{"num_hidden_layers": 8, "num_attention_heads": 6, "vocab_size": 2048, "hidden_act": "tanh_gelu", "norm_eps": 1e-06, "bias": "none", "learning_rate": 0.00531, "lr_mult_up": 1.35, "warmup_steps": 200, "schedule": "cos", "final_lr_fraction": 0.1, "doc_mask": false}
Each number is 128 + 24 x the weight over its row's rms, rounded and kept within 0 to 255. Layers, rows and columns count from 0. The size above them is the row's rms in percent of the matrix's.

# layer 2 attention query, 192x192, rms 0.0902, rows 100-117, columns 0-191
size [103 111 109 101  97 102 101 115 112 107 115 105 110 119 101 109 110 108]
[[ 91 151 108 139 129 126 106 111 156 108  94 125  95 106 146 127 113 107 111  88 111 153 140 102  68 147 141 124 146 139 156 146 119 102  88 126  97  96 128 106 118 144 150 169 145 126 150 125 111 113 130 147  83 128 132 158 140 119 164 129 135 109 122 155 161 141 123 142 116 112 128 125 111 128 122 120 126  80  99 132 111 114 118 120 173 113  94 105 102 123 116 102 125 131  87 125 162 107 175 142 141 164 109 127 100 161 136 166 122 134 112 148  96 171 128 154 121 146 124 150 156 161 112 131 184 134 110 151 181 154 134 146 119 146 119 138 100 121 145 153 130 132 140 191 141 133 135 102 113 167 131 109 149 155 176  91 104 159 152 108 187 123 132 166 143 156 116 121  93 144 124 111 167 162 119 134 126 155 144 114 117 136  91 104 105  94 152 119 136 123  42 114]
 [146 101 137 126 151 120 148 119 126 126  80 110 143 108  92 152 122 118  99 106 120 120 151 121 131 150 124 136 121 120 115 128 133 174 107 118  41 125 119 155 122 149 169 124 119 148 154 119 154 149 137 117 138 145 126 104 119 109 114 109 123 127 130 185 149 155 136 153 120  97 163 100 125 163 125 142 117 115 108 103 113 144  84 140 161 172 103 119 146 160 165 149 155 110 154  72 139 102 108 102 144 126 137 152  73 144 140 134  80 112 129  96  89 146 158 133 174 118 166 130 130 127 183 108 125 157 140 142 148 159 146 130 153 158 160 113 105 116 112 121 167 131 104  96 197  82 140 136  86 145 142 138 168 101 144 110 148 140 141 100 138 157 115  85 119 134 103 102 121 126 133 150  91 141 110 108 116 139 145 105 128 133 109 100 101 173 119 113 142 100 142 128]
 [150 134 140 133 125 115 125 188 165 133 128 188  75  90 103 125 102 124 143 152  94 136 157 142 118 137 121 175 146 137 159 100 145 147 115  89 163 115 167  82 101 110 122  95 158  87 133 132  80 129 173 130 147 100 127 127 140 134 140  90 116 144 131 109 123 157 137 167 134 160  70 139 156 114  72 146 149 142  95 138 143 150 129 124 158 167 160 140 135 125  92 126 108 159 113  90 118 130 123 126  93  55 121 105 153 159 129 129 164 136 144 128 101 149 119 143 115 142 116 114 138 103 164 100 110 159 121 104 133 128 115 113 138 144 165 117 132  77 132 180 139 129 116 110 112 133 103  95 131 157 120 127 124 141 112 126 125 130 175 117 129 109 110 115 157  94 142 128 138 155 129 107 108 135 156 131 165  89 132 140 134 137 178 137 161 102 134 137 128 155 116 144]
 [ 87 139 126 140 142 135 162 145 140 138  99 144  92 134 100 115 159 140 170 108 150 106 150 121 127 127 149 144 106 111 156 106 138 132 145 158 103  81 111 160 132 113 116 139 160 103  93 117  94  50 137 171 129 143  96  93 124 128 131 100 116 128 148 114 120 117 111 106 150 130 127 115 120  85 163 127  98 142 175 139 102 121 115 186 102 144 136 116 131  99 133 130 161 161 156 127 152 147 107 118 150 110 152 127  85 130 142  87 124 129 123  85 117 136 123  93 145 133 124 128 120 158 126 139  96 113  63 135 181 121 143 128  96 119 112 168 134 143  91 109 120 138 124 158 142 113 136 132 145 132 186 101 138 148 134 110 125 121 102 148 155 116 183 112 147 139 110 128 127 110 125 101  83 150 114  92 128 160 121 147 157 185  77  96 130 131 131  96 122  77 152 136]
 [100 131 136 179 134 149 170 137  94 153  87 173 109 136 120 117 159 122 179  96 102 121 119 166 143 110 136 111 156 164  90 151 146 115  86 129 133 149 157 142 132 145 103 140 123 156 100 149 159 139 116 130 156  95 129 118 133 111 103  90 134 177 115 123 178 147 110 157 114  94 158 149 138 156  87 109 148 145 162 124 165 113 138 142 173  88 130 113 128 129 132 146 123 109 164  61 152 148 103  99 115 122 149 116 130 135 123 135 137 111 133 173 146 123 149 115  89 143 148 101 123 119 142 170 124  85 107 108 173 131 122 131 156 121 152 122 113 134 126 151  87  99  96 120 115  82 121 158 108 101 111 125 137 170 173 136 131 107 128 137 131 161 136 110 137 112  89 121 130 164 124 116 151 130 141  88 120 189 145 160 126 125 148 108 127  77 150 130 148 132 139 131]
 [108 146 125 107 122  90 110 105 100 150 115 143 108 106 135 104 129 177 138 124 121 143 152 100 148 127 109 148  82 153 119 128  75 162 135 122 124 146 151 163 112 174 144 133 116 103 167 131  64 102 128 127 142  92 146 108  79 112 129 123 110  98  96  95 156 139 115 129 106  80 109 133 108 138 149 120  97 131  98 156 137 111 158 131 119 167 147 137 129 163 161 115 137 126 120 108 142 148  90 133 123 137  78  96 117 126 134 140  95 113  84 150 117  59 127 135 100 137 120 109 153 154 133 122 149 101 162 121 159 118 153 149 107 120 118 107  99 108 173  99 104  73 141  99 118 129  95 105 151 149 116 145 130 130 129 135 141 124 128 105 127 175 132 140 140 152 119 150 155  77 146 133 144 105 162 110 111  85  58 164 165  92 123 112 130 123 117 135 142 132 148 145]
 [135 117 141 137 124 120 144 131 148 131 154 113 148 105  90 140 103 127 112 136 111 109 117 143 111 137  95 152  78 169  72 128 194 161 112 142 119 148 101 156 167 172 127 174 162 141 132 154 129 125 104 113 173 127 139 116 117 116 138 134 128 114 138 100 169  75 133 125 102 112  91 162 123 127 128 128  86 147 130  96 121 111 111 157 153 158 113 133 135 113 182 146 177  95 135 149 131 126 174 118 139 155 152 123 113 111 111 134  94 213  78 133 167 143 135 144 105 124 109 105 138 142 143 112 148 126 107 110 101 148 103 168 151 104 123 109 116 138 121 141 110 125 108 121 108 144 156 132 129 125 114 131 125 123 147 156 125 110 143  96  62 116 145 143 120 186 119 104 118 120 117 164 145 119  92 113 116 147 102 170 152 136 131 167 113 144 154 162 137 132 119 165]
 [165 124 124 160 103 104 166 151 146 125 106 183 134 130  61 151 108 109 119 150 149 120 136 142 137 140 130 138 117  92 101  68  85 139  99 111 145 168 172 115 139 109  56  98 137  91 126 142 138 150 140 119 144 136 125 124 130  78 115 134 138 174 103 127 116 149 134 117 113 152 129 167 155  85 136  90 113 129 165 133 126 102  77 119 141 147 118 154 129 115 118 122 108 117 101 118 118  80 107 145  89 164 157 123 110 104 140 124 151 117 122 115 109 140  90 135  97 138 154 129 121  84 134 128 130 123  79 138 117 112 128 108 115 157 136 128 132 136 145 124 118  93 126 111 106 192 136 151 169 108 132  78  94 125 134 109  90 115 127  87 152 149 112 105 108 128 144 151 125 102 132 107  98 154 129 125 169 109 122 123 102 134 171 124 174  99 158 105 127 144 116 143]
 [141 121 129 136 152  99 134 134  93 175 149  75 164 107 123 176 158 120 169  95 144 133 103 109 121 100 120  98  83 151 158 107 134 144 126 139 162 120 119 148 119 123  50 137 117 134 127 114 148 124 166 127 110 136 136 111 135 182 107 128  96 151 122 113  93 134 166 140 153 129 116 172 154 134 125  96 105 150 139 142 147 123 100 151  98 165 146 113 158 162 114  91 130 123 108 127 120 130 142 106 160 141 162 131 143 102 124 119  86 100 151 101 148 147 148 141 138 171 137 135 134  92 140  89 178 168 116 128  92 157 125 113 102 125 106 114 167 164 146 127 101  95 128  99 123 114 132 105 126 118 120 152 127 163 121 123 108 139 106 160 120 105 146  85 167 142 140  81 123 175  61  97  92 130 130 126 129 155 109 155 110 143 140 110 133 104 129 128 117 110 150 103]
 [149 172 113 169 136 145 127 109 129 139 109 161 113 100 143 135 172  85 153 105 159 112  82 153 151 106 115 104 115  98 125 135 114 163  99 135 178 118 134 152 145 167 153 142  97 103 136 115 212 119 140 100 124 133 125 141 136 123 150 128 122 126 106 126 129 126 102 135 109 124 178 136 104 125 121 102 148 131 145  92 103 120 105 135 104  85 123 140  96 118 115 151 112 138 110 168 132 139 103  91 154 138 107 121 156 151 108 147 108 126 149 114 159 131 120 159 136 122 104 102 144 151 148  82 114 144 114 146 110 118 156 140 134 140  53 156 128 144 144 125  98 117 176 110 114 195 120  88 121 175 152 152 137 127 139 144 159 132 122  98 134 137 119 115 105 117 115 128 131 123 115 131 150 139 127 148 134 123 124 116 141 161  71  69 121 149 169 151 138 167  79  92]
 [132 136 200  82 150 108 118 136 145 141 103 130 145 135  87 118 147 127 115  68 146 109 123  95 110 105 108  88 161 112  87 137 129 164 139  91 171 122 115  70 120 122 143 129 107 126 119 169 142 128 122 111 149 138 130 112  78 135 141 160 104 129 117 109 172 154 144 120 111 156 156 100 135 147 111 131 109 133 143 111 140 176 116 137 100 155 141  74 121 138 155 130 102 124 122 102 162 107 165 141 107 131 138 126 116 103 135 147 167 108 142 108 120 108 105 150 142 143 141 141 109 142 143 114 146 139 173 149 132 125 147 101  80 106  80 131 142 145 123 113 136 126 151 157 124 163  69 113 141 140 163 138 173 157 121 170 134 123 103 153 143  88 151 139 123 131  97 160 122 122  99  93 157 122 136 127 134 195 125  98 145 110  93 146 155 151 128 174 116 129 121 110]
 [ 98 106  75 160 111 126 127 106 136 113 102 133 108  69  92 124 166 182 129 186 160 124 183  94  91 153 143 139 143 137 152 149 158 150 136 106 131 121 102 140 127 124 111 114 105 111 118 114 134 125 161  84  89 131 145 128 139 137 123 132 177 130 132 118 124 148 125 152 136 133 147 152 147 129 147 109 154 126 136 115 141 114 128 126 163 132 138 106 137 122 170 167  87  92 132 118 153 121 143  94 161 147 139 132 185 107 151  75 149 150 164 124  99 172 155 133 114 149 134 149 151 127 140  96 118  93 145 126 161 139 135 108 186 145 143 144 157 132 117 156 117  92 149 125 102 108 120 130 126 127 177 164 129  98 128 121 136 126 113 169 155 134 158 113  84 110 131 143 135  86 146 152 161 130 133 128 147 156  86 148 166 165  96 118 135 125 118 168 105 127 151 103]
 [158 103  94 102 134 118  76 115 138 128 142 148 129 151 111 147 144 115 135 122 153  81 150 134 116  88 157 101 130 154 115 157  86 136 133  93 101  93 111  97  97 148 142 114 137 135 157 124 117  95 152 142  86  90  97  87 111 105 106 115 150 162 177 137 143 151  72  86  96 153 123 110  95 137 124 114 109 126 130 114 158 163 134 136 170 136 138 140 159 141 132 103 138 140 165 166 163 102 139 132 146 127 174 116 112 122 165 119 105 127 145 144 131 172 127 134 110 167 144 157 113 161 140 111 138  90 141 166 145  85 113 101 144 145 121 138 134 149 138 136  87 113 167 136 105 100 130 159 144 123 129 100 114 159 123 149 135 115 103 152 160 139 125 139 115 176 169 123 131  90 120 111 110  88 148 132 119  61 141  99 166 120 110  97  90 111 149 114 113 129 141 127]
 [ 97 114 149 149 133 177 130 146 136 171 136 172 145 138 143 125 153 148 100 130 133 118  82 144  86 148 115 115  80 132 142 129 163 104  98 108 133 128 138 123  94 113  69 102 130 109 124 138 166 159 130 123  92 162 148 123 129 148 133 130 102 179 148 121 138 119 163 150 102 145 152 127 117 116 133 139 136  97 150 126 146 140 162 123 119 156 107 136 111 121  82 133 118  97 137 111 143 121 119  86 124 129 117 181 159  87  96 110 123 127 106 149 140 139 103 112 163 124 167 147 149 100 133 115 172 163 117 134  84 126 143 123  96 143 110  95 126 102 129 119 150 100 141 105 124 114 120 150 154 175 139  95 158 160 114 129 182 137 144 117 104 116 155 126  97 161 154  92  90 168 115  95 120 122 139 128 179 140  98 198 122 117 137  82 146 121 108 123  98 162 124 146]
 [167 122 141 138 132 116 132 113 122  98 176 117  94 161  85 119 117 121 138 106 103  97  98 152 140 128 122 130 129 137 154 137 118 148 112 102 136 134 110 110 132 146 101 127 103 146  83 131 150 117 162 111 147 140 119 146 125 129  92 122 119  99 110 102 149 122 148  99 128 123 136 102 130  81 152 130 125 129 140 146  86 123 173 111 115 193 101 119 132 164  93 156 152 129  92 124 159 105 121 147 140 119 138 103 116  91  99 129 171 123 123 117 111  98 129 153  91 127 179  97 175 111 177 144 148  98 121 151  99 106 115 170  99 119 128 135 132  98 122 100 120 131 133 127 123 100 127 135 157 123 159 142 136  63 126 116  99 129 129 157 106 150 110 181 150 196 133 149 103 132 124 118 181 108 164 114 167 151 123  98 120 125  99 113  96 110  68 108 140  93 159 123]
 [140 139 126 115 141 109 149 135 108 176  84 116 133 118 117 159 125 137 111 109 132  87  79 110 112 116 112 113 152 141 120 121 143 169 143  93 125 169 133 116 112 152 125 153 119 119 155 111 120 207 132  85 126 137 108 126 116 103  75  91 127 125 138 128 135 129  99  99 141 131 131 113 111  88 167 161 117 170 168 115 107 106  96 133 104 129  91 120 104 172 124 138 154 152 143 159 136 158 103 140 134 106 131 104 167  89 118  39 103 129 122 142 109 131 159 128 129 162 115  82 120 161 129 160 106 175 117 103 118 106 111 113 105 135 144 154  75 143 131 104 112 136 153 118 157 145 144 136 103 124 109 148 132 128 161 157 135 146 116 172 177 157 119 106 117 130 139 160 128 114 119 102  96 148 141 152 102 135 116 162 150 108 142 113 127 134 136 174  97 149 113 107]
 [135  98 134 129  94 151 137 118 121 137 144 165 134 154 191 116 100 117  88 142 128 112 124 115 115 172 138 159 147 138 182 131 110 110 101 117 187 146 134  94 112 167 153 188 141 141 149 110 123 143  85 112 121 117 140 107 118 119 156 135 103 166 142 136 139 139 125 117 167 111  86 146 158 119 101 145 160 116 150 135 118 166 102 155 121 147 104 122 131 136 122 145 142 129 153 153 115 105 113 126 129 123 110  90  94 115 113 120 149 122 163 118 141 120 181 115 102 113 135 110  90 133  77 190 112  89 139 169 124 120 143 135 158 136 153 118  76 159 140 122 118 162  92  97 139 168 137 111  90 174 135 105 157 107 115 104 132 128 107 107  99 144 112 143 124 113 139 172 168 131 136  97 166  86 130 145 119 111 112 102 146 154 117 183 125 124 126 135 139 103 137 156]
 [112  86 152 137 134 127 138 131 135  96 167 149 110 181 125  89 100 149 172 132 143 144 110 130 123 108  85 152 142 130 161 131  95 147 119 131 117 157 141 124 142 128 122 146  81 119 105 136 159 112 140 161 107  96 111 127 108 139 127 104 139 119 117 124  97 154 155 137 138 169  88 149 132 143 112  62  94 142 112  85 138 117  94 157 101 167 143 100 131 111 110 157 149 115 105 183 149 117 101 148 148 147 177 132 118 195 143 100 139 123 121 111 127 168 122 168 143 108 109 102 137 137 129 150 109 146 120 116 126  98 114 113 141 129 114 152 129 107 110 129 105 126 114  86 102 130 112 104 171 102 146 139 119 108 118 143 164 110  71 116  73 103  90 136 136 125 140 128 135 153 139  87  95 107 137 108 129 162 104 166 101  91  81 158 126 137 125 153 101 160 117 106]]
# layer 2 attention key, 192x192, rms 0.0873, rows 100-117, columns 0-191
size [108 108 105 103  99 105 106 105 101 102 118 107 106 108 108 109 108 103]
[[104 165 184 152 107 137 127 109 140 152 127 125 149 124 146 128 124 145  97 120 120 113  93 148  98 155 123  93 109 128 115 119 141 125 145 145 152  82 117  94 113 123 163  95  99  95 153  88 119 109 120 156 150 154 144 120 121 192 115 119 126 150 168  77 116  45 102 128 131 165 161 121  90 131  88  96 109 124 132 107 121 141 125 135 119 129  90 125 149 144 147  94  95 103 125 117 152 135 134 114 150 111 117 131 128 144 123  62  92 141 128 109 170 134 137 122 172 105  77 165 117 145 153 125 104 137 128 128  99 112 111 153 155 115 133 116 148 127  87 122 138 155  94 137 136 147 123 135 132 139 173 123 146 118 106 165 136  69 119 107 112 146 158 144  95 116  93 126 141 125 147 138 119 128  67 189 118 118 127 123 141 137 134 145  85 132 166 122 132 136 119 148]
 [106 165  79  83 119 165 105 108 123 140 142 130 126  97 155 146 113 154 119 168 111 128 140  96 160  89 114 127 136 127 141 133 125 140 153  76 159  96 136 122 119 128 136 149 116 103 111 135  92 144 153 171 130 126 128 134  82 152 107 113 103 122 126 125 138 170 137  98 136  96 156 131 111 148 150  76 131 122 150 128 162 134 134 132 129 116 131 120 101 165 138 145 144 152 164 133 133 189 141 104 139 145 139 130 193 157 117 105 164 137 149 149 190 124 100 133 152 174 118 145 133 120 112 141 133  98  74 140 140 123 124 171  96 120 167 113 114 122 133 104 131 125 144 135 100 105 106 159 167 138 147 129 148 183 106 106 136 134 115 163 149 106  99 108 116 139 132 132 132 177 139 101 110 149 114 132 141 129 121 131 106 196 120 118 165 131 116 150 161 160  98  76]
 [ 94 104 100 128 123 127 106 174 121  69 122 116 125 134 152 118 132 127 117 143 105 121 102 142 119 151  99 152 152 102 171 152 121 106 143  91 120 132 121 135 170 109 158 121 148 151  96 104 144 112 111 118 131 144 108 139 132 100 133 110  87 142  98 167 127 126 101 121 114 104 138 119 142 148 128 148 116 115 110 138 116 151 184 147 138  69 114 145 101 143 187 163 145 168 127 131 163 113 123 123 130 107 100 120 126 140 124 150 109 115 129 114 135 120 138 138 121  60 102 153 105 150 115 113 121 112 173 143 156 140 148 155 156 136 169 137  87 148 145 110 115 164 163 163 124 200 144 142 138  90 121 142 142 141  64 135 147 129 151 122 155 178 127 132  76  87 150 115 101 105 162 124 142 137 117 149  64 130 167 102 142 130 162 128 132 135  94 128 122 118 119 113]
 [134 101 132  90 166 106 120 125 132 119 159 132 130  85 104 133 109 163  95 124 139 124 103  92 165  95 103 153 103 130 126 169 161 137 113 137 149 184  89 148 136 160 123 138 129 165 108 158 124  91  86 153 125 136 134 165 132 188 105 131 137 138 127 139 177  87 122 151 122 177 106 160 151 133  99 119  94 156 121 117 148 122 117 152 130 102 125 145 125 151 125 187 130  55 134 146 116 134 129 109 146 121 122 135 149 136 116 127 124 141 133 133 124 143 131 176 164 102  95  86 130 136 156 113 150 135 176 115 132 101 120 144 139 139 156 148 115 148 123 127 103 102 139 112  97 131 125 140 129 160 113 151 123  81 143 148 153 134 160 138 114 130 104 112 151 185 163 135 124  92  99 114 109 160 115 124 146 122  97 156 126 120 161 116 108  96  82 120 135 171 126  77]
 [130 132 139 126 139 121 183 120 127 132 175 168 120 133 118 149 117 123  73 130 116 139 121  96 137  76  93 107 137 119 150 166 155 128 147 127 100 131 137  97  89 134 170 112 114  91 142 123 133 141 152 106 111 155 150 128 134 124 129 131 116 109 121 100 170 146 150 167 137 124  98  83 154  76 157 150 106  99 146 170 120 160 148 124  99  94 148 133 109 120 137 161 124 124 126 120 145 105 125 148 172 138 109 124 122 149 145 145 139 162 154 128  57 137 133 105 178 131 112 139 100 112 119 106 124 147 133 117 119 127 121 114  98 174  59 140 137 115 108 105 125 195  94 133 102 158 120 150 118 159 144 146 177 122  94 108 113 117 100 122 119 116 139  76 108 115 173 113  92 137 140 144 134 124 120 161 193 134 128  87 110 153 130 127 133 139 113 139 146 141 137 124]
 [131 115 125 143 113 113 154 146 140 123 136 137  83 124 107 174  96 158 156 107 165 103 145  99 132  86 113 119 145 150 104 103 125 134 141 137 101 144 105 159  95 113 125 130 111 122 138 123 172 125 149 141 140 129 136 151 108 110 122 150 132 178 137 163 105 179 107 120 126 154 110 112 116 103 144 134 149  91 138 134 128 168 102 141 136 105 117  96 126 109 117 130 107 129 153 138 145 116 139  85 133  80 165  80 126 104 147 149 135  84 105 166 160 122 135 118 117 144 139  97 103 141 126 112 123 146 141 105 124 181 158  96 171 161 108 139 122 158 123 112 142 120 150 151 155 126 119 116 124 161 188 101 125 117 134  97 141  59 132 233 144 108 128 145  74 132 118 150 113 128 150  97 150 143 124 135 127 171 145 124 133 163 139  89 145 140 141 114 107 109 127 104]
 [133 131 122 188 151 117 120 106  67 134 169 127 109 150 135 138 118 139 116 115 174 188 102 137 126 141 159 129 145 118 154 153 126 127 143 167 112 115 163 152 111 143 112 119 131  69 133  79 124 118  97 125  76 159 111 163 136 154 107 146 109 128 126 124  95 155 120 171 111 136 139 141 136 140 121 123 134 121 138 127 122 141 130 154 123 149 166 106 135 122 115 134 114 116 109 146 166 138 140 140 115  77 111  93 130 147 106 124  80 109 100 140 129 139 133 173 129 129 124 125 156 120 128 150 117 104  76 141 154 127 168 121 118 128 106 165 158 115 111 117 109 126 143 146 165  73 123 130 142 135 163 119 169 185 139 150 171 159 111 140 111 152 132 183 117 103 119 132 103 102 140  94 123 164 141 150 188 147 106 145 116  73  90 107 148 114  86 128 130 113 121 132]
 [150 124 162 133 101 144  89 111  81 149 121 119 141 126 161 132 120 113 138  93 125 109 148 101 157 118 116  85 128 133 117 156 143 138 161 107 141 105 118 146 122 169 173 105 191 148 124 132 103 187 147 126 138  80  88 120 142 128 195 147 135 136  96 148 160 137 108 152 102 125 135 108 124 158  90 126 171 104 153 133 108 115 146  93 123 134 161 121 156 117 138 156 116 131 151 119 126 132 115 120 121 108 145 130 100 150 107 143 141  90 153 183 154 117 152 136 110 145 139 136 138 111 143 111 158 108 177  97 118 106 127 116 149 130 129 134 140  91 121 108 145 149 155 166 124 119  99 119 125 136 106 213 135 148  94 118 144 148 151 152 136 110 136  91 105 145 104 148 178 122  98 103 142 112 124 119 106  79 133 113 180 133  95 157 120 137 100 133 125 161 164 122]
 [213 133 148 149 118 136 153 167 154 158 104 133 160 142  97 150 151 159 129 117  79 100 135 151 175 140  99 159 117 139 122 155 193 117  99  62 121 110 150 113 156 100 111 117 142  90  98 149 122 126 165 133 140 126 119 120 130 141  95 133 117 175 113 129 144 152 134  73 123 134 133 130 121 121 114  68 118 127 143 126 136 150 134 126 129 106 145 113 136 129  96 145 144 135 145  77 115 128  97 152 136 118 129 129 129 134  96  94 181 175  73 126 161 123  87 120 136 155 124 106 147 129 136 124 102 136 168 108 136 111 117 164 146 145 120 149 135 111 133 120 163 138 132 154 164 144 111 123 115 126 161  98 127 137 145 155 141 139 116 130  94 150 109 137 122 152 147 150 128 113 154 156  96 121 133 130 118 196 113 162 141  98 119 156 164 144 106 103 153 163 142 130]
 [119 165  83 126 121 103 155 152 125 127 143 133 174 188 140  95  96 167 119 112 172 114 114 137  72 153 136  79 132 112  89 143 130 126 108 125 117  85  97 129 139 126 140 113 130 131 123 163 133 129 142 118 151 127 149 140 129 122 122 163 156 123 188 158 126 147  94 133 117 166 142 102 118 181 121 133  90 152 114 166 152 137 116 167 126 130 172 121 144 163 144 120  90 144 101 123 157 123 113 183 122 117 184 129 142  95 123 113 121 130 106 103 129 112 133  89 137 137  97 101 133 117  85  99 176 131 164 125 118 156 115 126 143 144 139 145 137 127 142 126 191  76 110 118 120 116 106  95 140 117 150 131 155 131 116 123 144  84 113 112 144 133 123 111 100 158 151  79 125 115 155 117 133 160 131 140 133 116 137 110 126 137 113 165 110 140 142 152 115 196 102 134]
 [144  97  97 144  58  88 124 135 110 147 106 126 162 137 165 120 143 129 158 156 127 122 138 122 102 146 124 134 102 155 108 139 112  91  93  88 129 133 151 180 142 156 160 104 146 127 132 117 149 133 140 145  91 108 122 131  92 101 129 142 139 120 119 128 119 131 111  86 157 126 123 141 132  92  89 122 126 129 142 155 152 132 128 151 130  88 156 148 124 153 127 111 121 121 120 169 142 104  96  76 200 139 132 154 133 143 124 110  43 135  84 141 127 117 126 118  91 139 149 118 123 139  80 130  99 127 124  97 125 161 115 111 163 147 114 149 127 152 160 124  90 135 112  63 161 120 136 104 129 140 103 130 120 126 149 151 136 104 134  78 125 133 127 100 131 135 189  92 177 153 124 142  88 119 122 128 139 136 146 121 150 157 114 123 135 126 162 118  97 155  93 157]
 [126 101 121 110 105 165 163 124 122 136 151 142 108 125 117  87 119 113 139 114 114 111 177 105 135 110 149 127 149 160 104 112 147 147 101 132 128 104 121 116 123 141 122 106 122 136 108 138 114 126  85 119 172  99 111 123 111 145 130 140  95 122 129 143 126 147  69 117 141 152 104 115 146 107  93 163 124 150 130  97  73 106 183 132  80 122  76 135 173 142 115 134 151 139 154 135 137 125  75 177 136 136 133 104 116 172 127 158 114 154 120  85 135 106 114 125 128 123  82 102 148 129 145 125 123 112 112  83 163 122 153 121 117 107 147 134 131 133  94 126 113 114 166 115 133 167  99 163 144 126 158 145 169 182 142  99 189 100 132 140  98 170  94 109 168 156 101 127 154 121 145 150 121 150 100 105 181  91 167 162 131 139 132 122 146 132 122 126 164 135 119 131]
 [172 151 162 168 114 161 127 195  81 129 121 142 112 111 188 114 139 131 170 113 135 118 143 121 113 114 135 146 116  91 174 110 148  82 154  77 144 143 105 139 103 165 117 139  99 154 113 149 153 163 102 132 168 165 117 110 108 143 143 126 111 145 172 117 142 124 130 114 130 128 109 161 119 117 140 155  94 152 131 134  99 108  83 145 106 142 117  88  94 126 141 116 120 109 136 132 141  83 108 153 134 129 144 168 130 129 148 147 137 113 145 108 121 157 110 136 112  98 126  83 115 133 116 136 126 126 105 127  90 128 133 101 118  94 133 117 169 130 144 136 127 160 160 177 119 141 137  96  72 132 136 128 129 103  97 129 127  98 107 136 154 153  91  95 130  99 165 125 158 128 154 120 103 146 127 149 157 135 112 125 183 161 149 135 108 107 106 132  75 146  78 110]
 [147 132  89 123 101 128 154  95 146 103 111 127 158 116 109 148 166 120 152 132 141 105  89  60 125 110 129 144 139 135 104  95 122 150 109 139 129 136 120 115 107 135 132 169 102 129  99 145 115  86 144 152  90 119  94 116 155  92 166 139 127 132 115  86 131 125 132 134 206 151  79 163 157 119 113 126  82 139 109 144  89 189 146 129 139 108 128 137 101 120 102 104 125 115 126 103 120 150 113 123 130 147 143  95 131 121 130 109 138 154 122 107 141  74 161 157  92 112 129 177 136 126 100 143 169 139 132 140 138 167 105 125  99 104 136 158 154  81 146 125 133 125 121 159 147 152 142 100 147 124 162 165 142 154 120 118 133 131 102  93 141 109 149 125 144 118 129 117 124  98 128  60  83  98 130 159 146 133 122 102  89 135 171  86 133 129 105 129 154 119 112 115]
 [112 107 129 145  92 131  82 116 101 129 106 116 139 127 111 133 127 103 144 129 115  84 169 111 144  99  95 151 123 107 133 100 153 120 146 171 125 110 129 181 144 157 125 124 135 128 154 130  89 130 109 114 112 145 123  95 153 138 120 117 164 140 115  81 144 157 150 138 152 128 157 113  68  90 155 133 149 164  90 107 156 121 137  82  90 130 145 106 123 128 155 128 147 124 127 190 141 103 136 141 124 146 138 108 160 153 161 111 104 124 105 150 124 128 118 163 169 185  98 149  79  99  99 116 116 133 127 129 100 139 147  85 149 135 161 141 102 162 144 143 123 120  94 145 121 135 122 124 108 126 106 151 104 161 161 129 114 115 111 133 107 162 149 128 115 156 117 129 128 167 129  66 112 124 144  93 111 152 128 111  74 124 149 132  69 163  85 104 108 149 152 104]
 [136 118 114  99 134 159 117  99  86  93 142 128 110 124 114 138 151 115 115  94  95 138 156 147 107 154 107 112 107 116 126 162 183 122 136 118 122 139 172 141 162 150 139 137 116 101  82 137 161 113 174 135 140 145 174 120 146 132 132 139 107 125  82 142 127 174 134 138 150 124 135 165 127 122 130  89 107 161 132 110 134 143 172 124 146 136 131 150 161  68 158 119  95  77 138 115 123 101 135 140  89 128 159 109 168 123 139 184 153 108 116 116 154 138 117  85 138 115 155 178 117 144 133 113 137  84 112 114  97 122  99  99 144  87 132 176 137 141 117 150 127 144 143 115 124 127  98 140 133 147  95  96  92  96  84 103 139 113  80 135  76 123 107 125 126 155 162 132 124 106 117 178 143 122 136 143 157 151 122 146 108 171  94 112 138 130 146 142 117 126 139 165]
 [157 105 133 109 132 105 116 142 112 140 148 153 152 172 121 112 161 132 121 150  99 152 143 123 149 109 129 114 150 148 118 145  92 168 167 142 127 135 147  90 156 143 155 134 128 153  90 127 171 140 138 124 150 131 123 151 162 108 116 128 137 104 129 116  59 117  82 114  95 149 142 125 131 139 161 188 135 140 118 125 121 125 183  93 163  91 169 120 105 109 110 101 130 129 163 168 103 161 143 105 115 152 101 121 135  97 108 125 130 144 120 140 159 123 115 131 115 161 131 162 108 144 107 154 156  98 152 142 107 118 117  97 107  99 133 128 157 131 110 113 175 161 143 171 134 107 114 181 100 150  90 130 138  69 113 158  98 126 128 180 147 124 106 174 163 154 131 141 119 117 155 162  90 153 155 116 135  96 134 115 109 113 114  95 121 105  94 130  90 121 130 137]
 [193 142 104 149 157  77 103 140 134 159 113 106 173 154 143 147 106 129 141 123 176 152 153 122 116 159 116 141 150 128 116 146 134 125 109  91 107  72 110 151 134 124 152  91 152 117 112 136 142 121 126  62 152 170 156 126 128 158  90 122  90 115 151  71 151 147 157 102 158 135 114 120 126 125  97 166 133 186 123  88 121 134 141 134 118 125 157 120 144  73 127 137 136 139 147 148 102 149 125  79 135 112  56 128 151 134 129 136 142 129 130  98 133 120 120 144 128 164  93 142 127 131 162  98  97  91 148 143 113 136 188 134 146 140 139 135 148 135 147 161 114 129 118 174 132 134 140  98 123 127  94 122 142  86 116 113 119 132 193  97 136 107 124 121 150 149 172 140 110 111 120 112 135 155 109 119 134 119 129 137 108 119 113 113 103 126 135 110 119 123 159  89]]